Each number is 128 + 32 x the weight over its row's rms, rounded and kept within 0 to 255. Layers, rows and columns count from 0. Numbers have three digits each. The size before them is the row's rms in percent of the matrix's.

# layer 9 MLP down, 128x512, rms 0.239, rows 0-99, columns 384-447
099:125107140069148106121104198129169124162177218084119095134194128143138125112135135128097072134143104100184081143170131158166146131184146139155138107178139108191167146153118119093097146153174146
129:155131165126133138125114157129138066203137133125141161080140139136135170149153131128156179142105168137154115118134148171160151171122103153116172116101101117134159139163101093114155112140127098
107:114125147101130212125091113118139144162109203105157101097188154145114130043119142123083135054141150127142083108095137109100108133109137138159100144131123151140157154161134092158131147121122116
102:119108135185111148168121114139136077131137105138110160103083106148140138097162110120083078148152109109162108131108119149187109121168104117129147123130172123126163129079170114084097109139129172
099:123110140081105109140064138090132122098092129085151140097118131120136139165116129166121117143096125128127158138108102142115154094146084140108085122124152088163130140152145173081110107140145131
098:111174117099115118099166100171117104127105175104154134118125124088124124172186125077153072136142080108076109114151179206143182094131135087140113133124147136147051162182141145058106145177155110
094:140181093106111125114074170138151124143170159117138107121066104144081111122128123162164104111123126103092114189111106083121097138128112086039116104143061111111118183110132079104116077105078173
096:129117169072128113073093167096144154118130082105180174140101101104154129114137084088107061114126104107080104159152174153081167094187117148146128128140139131148051168121118108177189154129082150
103:112116139156117180143159133093160162145150114109147114216133083096111113090084110147132170140187117154143120124158160124135130096078136138117136121220170070176157211107125112138124109114149143
096:166131104126080113137115115165127125135116118158092103126118066144175094087161102108162140174132126168103157118158092133143212135120184143127172172091111035126155126091108137201078201176134155
150:139124104048172107147173115152118177007116103091117156137140131090173093076153183149105077130125140168128126083106136156082113230095111125107109117111097124074145115151134138152095131154136154
092:152080076117090103096136121150127101108177174154113183088081104123173150085127127058141156104136128031122137137136150118091098089138114135148116100088158152092115149130139147065129063086148103
095:115159102134121127143127179105167128134114113131162127103131130168073123109084160076124118080109158113161126194109160187127101166115103160167064134080145118102132137129200125099158139116130136
097:158103114139130084131081084087143129149152109215100107136095100096097155204161114116120139090127060105106143112137168098080154102111143215090174165126114179123105088164143156151187102093155101
090:088119127139133151154151085119113084145088042096107188091029127141119139135102060139034090118125135122122129141089092042130118092142138109069126088139119119074135092081105122107111133154085102
104:116092147133098106137157138167131119119160115134137139092172212095161151142169160132157078120114133131105147105116166190070164129214153111066132150141129114145138153195173107106149132150101160
101:092167153143125095143109194104121144129117107114045161105164161121117122141104164108146076133090148141088113138138073104087107112107132146099096125177153137139163198139094107132092109109102106
106:154127152132149136182144122102123088135172155167169115105137081189148193139103097102108100093098142131133132124113144147116100124139152112121118129117125104183149167151116132088157125055192141
094:144118118157143152190110142065096158127080118126116144157175116147111115122153115173113159134115173113159162068203061109134081130190070115111123119150148123082085111176140111161085066113109137
095:149080130141080149090094088122119118174113184142158167142125169134171139105144104124095117174161131080181162144152208127200119113150158134091080108242125137133155148161143104111111152092125140
096:085100116117114158194167082128104155075116110129129119106119178134170081160090161113138056167089112130081107094106153151119147139160172070099090098135156085104145053125132159172135098149119112
088:132122148131086096162126114101138142176119086101089157106086116191141117171177169161111162131167094142149076081110123147090093120081144124153192127164135130177178079166128122082099132133138134
100:147184147065112162133164072116125076175102141081116168089129055146081125097093121134145156064154123166143128060170108101155087112103140115167168172079121135101101113114126084145087178130082144
087:126138115127111116125106155120149146055063064070075183093136110153162204083166118089122073118125079089148098197161142162138137090138135151123092083092126158137132092121142108113125132137088061
098:125089169089151118087104086093099117119156111166110117177084112149117168084175152129068071144113111135134161092097077150142105145070112162130147130164114102046107124126131093089161138111147108
097:082186142128124088134086134148142131126142082148140147085133111154108041155074134170134100135229135164184137149200110103082102080097150108136139122105098156134136095100175153084125144170126098
097:129065155113133138137119068131132124080150102110061171101131127119126131138121101121091097156132144157177178130075108138112103126093182079072145079153134103116115132083172119163136093092092103
103:097133129131056120121100098141169132120095202107120104099150142155098151170096162100172120114090118127126124142102118091129151110126114151108158087099092153112181107148117149134146110138126161
097:142118141114116160163115146215094195137145158116114141114138138104097168122148127166146099144136141135137137146118130124086071125120089127088134216161115111087169119148187136134097138192190151
104:121132101134174154132120119149148133102143154127184131131082143134140119120113115065150145125125119184069085120158116125164123089219126182186127112151081130081164144175120083138128135083188154
098:115120066141109136147128093112123128103177080140154102145068114089120142132095081119138173137141137121179077143149141199100115139148092135158097117162115124168120087104109129168151156137205129
094:115075082125096053110117158162154037187124144113139161139140156189145155114164203156119107184150182143121173114103105221098130147137134130157164111114114142066170138105132148209112110126104100
105:115138142114072082104124080104133165149140132136187120088174128090155124194169168112111150112174113132200164112165152109130156145132086133082153162142099169170188127065120084110168124107148094
103:131127123088152142103091183072104055143143129108158166159117139125168120114159131125097138121056144131084202120154206106099131143171081080084057118071086138140084138158116119146148145168147070
101:098104096125148072162195166132160160091141146144191171148130112079189076128102107136106143196100129122158142141137134116137101097161129137093097178103153116156079176097099167096135144121133126
103:201156110131155149127152112142152139206108134132140129113074172114125143219077129100094189095107117113131159139142081188126159164183118169102148161131134117155139142052097113165173124102147140
099:135165102111167188165166172088116121150146166151143081152166117042223102191126135120122142088128113037156178082159131127160163136129116159103126188143138159106158129076155080160145100046160171
103:192158138111103175112155076098109185171102110103215109149112143148159088098088134180119113116208053105120148101119102096123128097108113201161161126193104195113132092158133135129111157111160121
103:128135110130063161146063183168117142153139112118086125109085123091096107121126125144129174149093125147139124142127123133102163116192157141122065113161089132123144150157189089136144095132121110
103:125151127080133106166134085112133122111111117124148161184090094090110123119147102089108150106086139078165173109132115128103143104126143162112026117195159095201180179147128127130079122144139144
100:103162139087176115119136067113096176118057163074128129127153150144130086164144113154120149130080198090114145109103068114144135143189131085139132066106165114116127169162081082148128102077116119
108:133112083157150101122111113146085108138129076136122107130128192129147085122143086178186110178095128149068145161124040096158106107197106129074156133110094129127079142112179139162176111118110161
098:131147108168145119117177114160143139124179153132114176148115068167120164107125074145160182176132096076144156133078112085169104104152108152130060131136149117115119114106109123112101159101133154
101:078147107112129111153069163139155148127071065139133113145125115104159100075133141181098081113138105155156151152089145103103188161060134134207077198097103111115137112129144116125095106123126129
102:137093150116131152112108160125101143066093168182155183127095118148110133011137075083145152095068113075120205132124138130153145158137135151190160115132143131131109171159140086115108174138158085
101:174129144085104132067138077100132148123112101152081194103129134140138088101128124140096160140107058143083132190138090120157085096095087152102121115099157159086198137149154147099140112122128115
101:116130080150118104175133206135106134103143163148091083125155085132095121075131121108129078070123091168213116127117125076089122119172173110145094092152115111102139180145113145188124192119158119
099:133118047074127161140178150131124125111197159102185066147136132140127127093166117084097185154084091050116185128123166108125156163091128158128154129195086136183118132128132130179097126148117098
109:141155127152122153194133145134123090131160144098183063084198084120122162076122110192177145139140093094084143121160139133073110114171130107121170088118063133144055120094198093127167169134092153
120:133033133156127126241172153169066153177129146107108136124143150129114118115163121142126132127159114184152193151166149137185148091127117148172195114170131137211138150129111145107179167149159162
098:195126125117178115088087133193161160132121053192093144147097057121134100084160133109127131122161141155148151115120087079079052179042101085128131130138136110124144082113126147109094170144055097
106:083130114062158162098130148146150165120142144157148080105102098093085057084091129184156196112108100162124162120091121048152145152074171104133133158123174101105113098150094126129157071118115097
094:135127123107100088115185138126118107126153076094101114118123128109140103130153113094133075128124109127149146153095169121151192110113084146122131113144104155092126152111125139108154139111160128
102:084128112187124161144088073145142108119050156147137189112097097152170146119105125120140173158115144143078108096144050121132128148229129132152177192157096153108133124113117093165135107141124085
108:142088120136159126078117124114126142169072118182151148121175132159166155105150128126150151100057165153128110180159156181143118091177170151146165143135136151144100158167110095119180135114122092
096:074065147103119115138157082141171112132039117125124089108065107163113097108144143110122100152041182166133095087129093065130144134116113163117121134071088161101142118058065124124112172112125091
096:114151147085174091117085110108127139111121109143119158120111186170132122113149167176149106084097134120089122120075118125166138146129147115163133087105159134081112089131179134121148149154189111
100:163141111133130171100069198099113108082148151080183112086136108125157126104090115145113085142131149081110136119120138187103107108170144117108084065129088130135140117118105158177161096155162107
098:133095173165109062131148105104101114133128091112163119123116128114090153071138111091090128122143110141126075107078093176160140170173120167189185071113148140157058036133110128084192155139146183
093:111120150139143143120130099104165124145127138112129133144106094137118135092115141171135120176166146130122121158134110156081148125111139139123134137195143115185178069141110163207127133130110075
104:147093146130143139100126096168094145164135146110128082115101144066128150132111120126157214148104095206123141175120111122177180133158173080140113148118121108118144164141064099083142124076143075
092:188120098131149179146104135141177147113150171120168106149116146146111139109185134170155171078121131133181135099117166161155116108126180134131167147136105122148186176093119145132198134123100121
090:115130135157143127154149171109098109083152178126110138106180167093122134108140120141089159129050130113113088066144164153079187143151122121102095176087154119088105101141084152137148165092110152
093:133142105151131153173049130156196159122138149124144137064198140149086094121152134166088134169134161137109140112112105083184146140051095100128100108118140115127117144160087094046169095171164144
101:074135105096087144106090164136174111072132135158117178107092085150121117148097110159139115081089100100087105146150164085114177109099119046152132107100135141098075075140106134106132091107113169
090:124148151215139135184182136128143149146146111109147092159141110173114173143132121129095122124106154153103105169155083138114132130095138083077128074151105096082109096057131151118091188099184174
100:101094173137136121126166104126104164128144108124179150081056159129136150128132166179153048101156145124103131118129181165102106169156125069128119076098180140086099107140141136153117120083122110
096:114130130075126127119135130176116121144112089117154137154091088108234146111098083136073096147146164223133106143148127106129186146113161114159102083163123083150108139044100169102206127107113125
089:140091125087164161130098088131108142105118133086078125158075191166101133123080142119105159110127123133163163165156125143147150145050097155092105131071111153158103142151162055157105152100147138
087:155114159133145144107134142085162091084098130134160103127129097150130056174131106171151103107135122113113104085108108120143195132133123150103114123122175168172114142135055106127139137120146084
096:127078045116126101087168121165109172129172183132146189106183155187073148085130140116088169151102136145179155117156111115124078154133134126069137198095099174117123113064129089141141130128135089
109:163148155144094131116124117103128144146104140144082147162148199194139130101094162088093138153152159156177144124179122145110167170095108129136136101112124157126099190112142105157074097189114080
095:095104132127062175165136130182096132165144170144120119118115200165142153109108114106134142105122077134155131183145095124085078090145143133083142132083078171100096106148135158140140109098082110
096:102138110140132145132153079138120153134108161119160100142120108083131055136092120100118123127102045165111107133116142073167120086117177167159110142088120153113109143170088091119126131111126174
097:107143148147137128184103175123112144150098175127192087120123093070070112113121109123158185127103096131098125116165184152092115144158136158155194142156138209124099118149136172119081056137142056
098:183111195076118118117112120146110076109150174111148180090147121108072066025128147107109159107161170130085084154170153156092144105124126100085113116098116150102172137183087152201090145142116145
099:160095060136141127092140124160121100027121153156162143157150165172104140121159134095173161163138193157141094159153181177128180186119098139138179144145141088116107139094142162161165128156115136
098:056180071109118159114141147111101150124156147108113102078116114110110155133115116115078147135069171102181123155123146076151128021123148099134103129114105148108100118126130100109132117160096105
109:135129143154158124112120172124122123143200120132185129106064082123138176123118081195122171160152145163103063120098126164083133120134078148193119137169009138193093130130080141111167131141096114
101:117142116113115132067130172134159127122161123160156134130125092126113070144128143127151175121133037191071129126123061074146158144164188173095147203161137128165117181121080097095132151193134134
099:138127147129133103181122073100093107151111124137140138147035193110123164156121118114098099169099125077121134145124138157077132133169171149100071085123109175112109107077128155140100124088162055
101:117118144144079115132130114101098116071152118066137149125150134141081145135122168133162113099146142123177124164156103155147084124101070070079127151124142104074143140124077140095148086167134112
095:133164077158110157091115134108189133151185121143098149138099078022087123132097126076151113167124130054101113182134120059158177089139124163168129118110182147124139160128161074166149128198097155
107:063160168119078106146125096127166166141168099157104122166156166104151160127122158086143128145137096138150111160114083183187104159088184161120071137184183094135128136140101148083158159131092177
100:113119098116111088162178129061172140114069176133088110155141077120137146123133080071086148141134144102170176119131159130112136068105129118153120029148166112109124118105116173119129088129181129
096:148110114167056109124117090086092134131159133183081147137152164098087142089132103183149152169136163054116151120120115087085125143056098105134138122165084179124139133162120145115117138107155132
101:174152166176098147106208132180117101132144125124070160135117139145085130131118125132123167109181176083098095070098098133145114141196124068130129113050115164094100104115146161068140144150125156
103:045133169167114138116153087131177156086145119155104155146109088137147157122130165113192113167124163101119144080114127137125138138119104115191121061147112174131068167145110114081186173154159140
089:080131119160055114158127111112090049147079162090149151125122114157145116106132083112162108080079132091138142149076135163140106153102126197147128217103134094155159124139108131093127067125100135
101:127134111098142099130109130136168122112098139098087133124084175081185177183133131128121125066109146042129157045158117170144125143130157148107127173116146110091107151188143124086084054058070125
099:054112109111126117080171037157054160090143130162114103161114133167131162137148156145097108175085138090130214111140128077154156097118144087103027082082145107108116152090152132132144098109192213
104:092109080115115152125166114168109153154223101106119040106155134118129144148139141144134133148158155137123166146134119147149090138143098101105083107124125147128131079156185128114160101126119173
109:126133125103071205151150181164167129190067101092107128137129147154150072138129186145121100100126152149111172113139137146134106123115133150177147143095143138125150129144178154112134130135094151
108:107168137120112104132081051145126118121109132137175106130084115103125161123123114094065108134149124152117111164108107226114113074136135151138127135101112173082088110171134188101179121115104158
101:144084189147139181105125095133124122055131099128176054138141134198121104117076179168134145148131153178100190153210051196101119121141105088186141142150134129127083109095103079126158127132102164
094:121158206127139134158130130111136178146158158085121092147113147136118212147121145128138196116117128098142100156138122137112075123156107088140110101170132144187062074123118133190140082127106145
102:080163126158194132130108162128097080149176119128104133160061158140084084161105145111130174120212114099051148108090118126154136138131130144146109155128139219118037114111155164155082164114142121
092:153084195127113171139130079142071131125142183156135105148120123152116182136138131128134134139112104154192081173129138159131119142030132133121117179131111090151096106140114093164086176128167120
094:124159123110087096083120107104118139100149200173143168134152182143088133182156127138068111164119110148099128139108165154103120108171116146166185109177116141103098091156118155072138138129152087
101:145115078176156099143092176143199112142121108163124177148139143148068060132154120160116149093140133114040127202135084141144127149099135099177138155127133139149090117105131086144152153143152123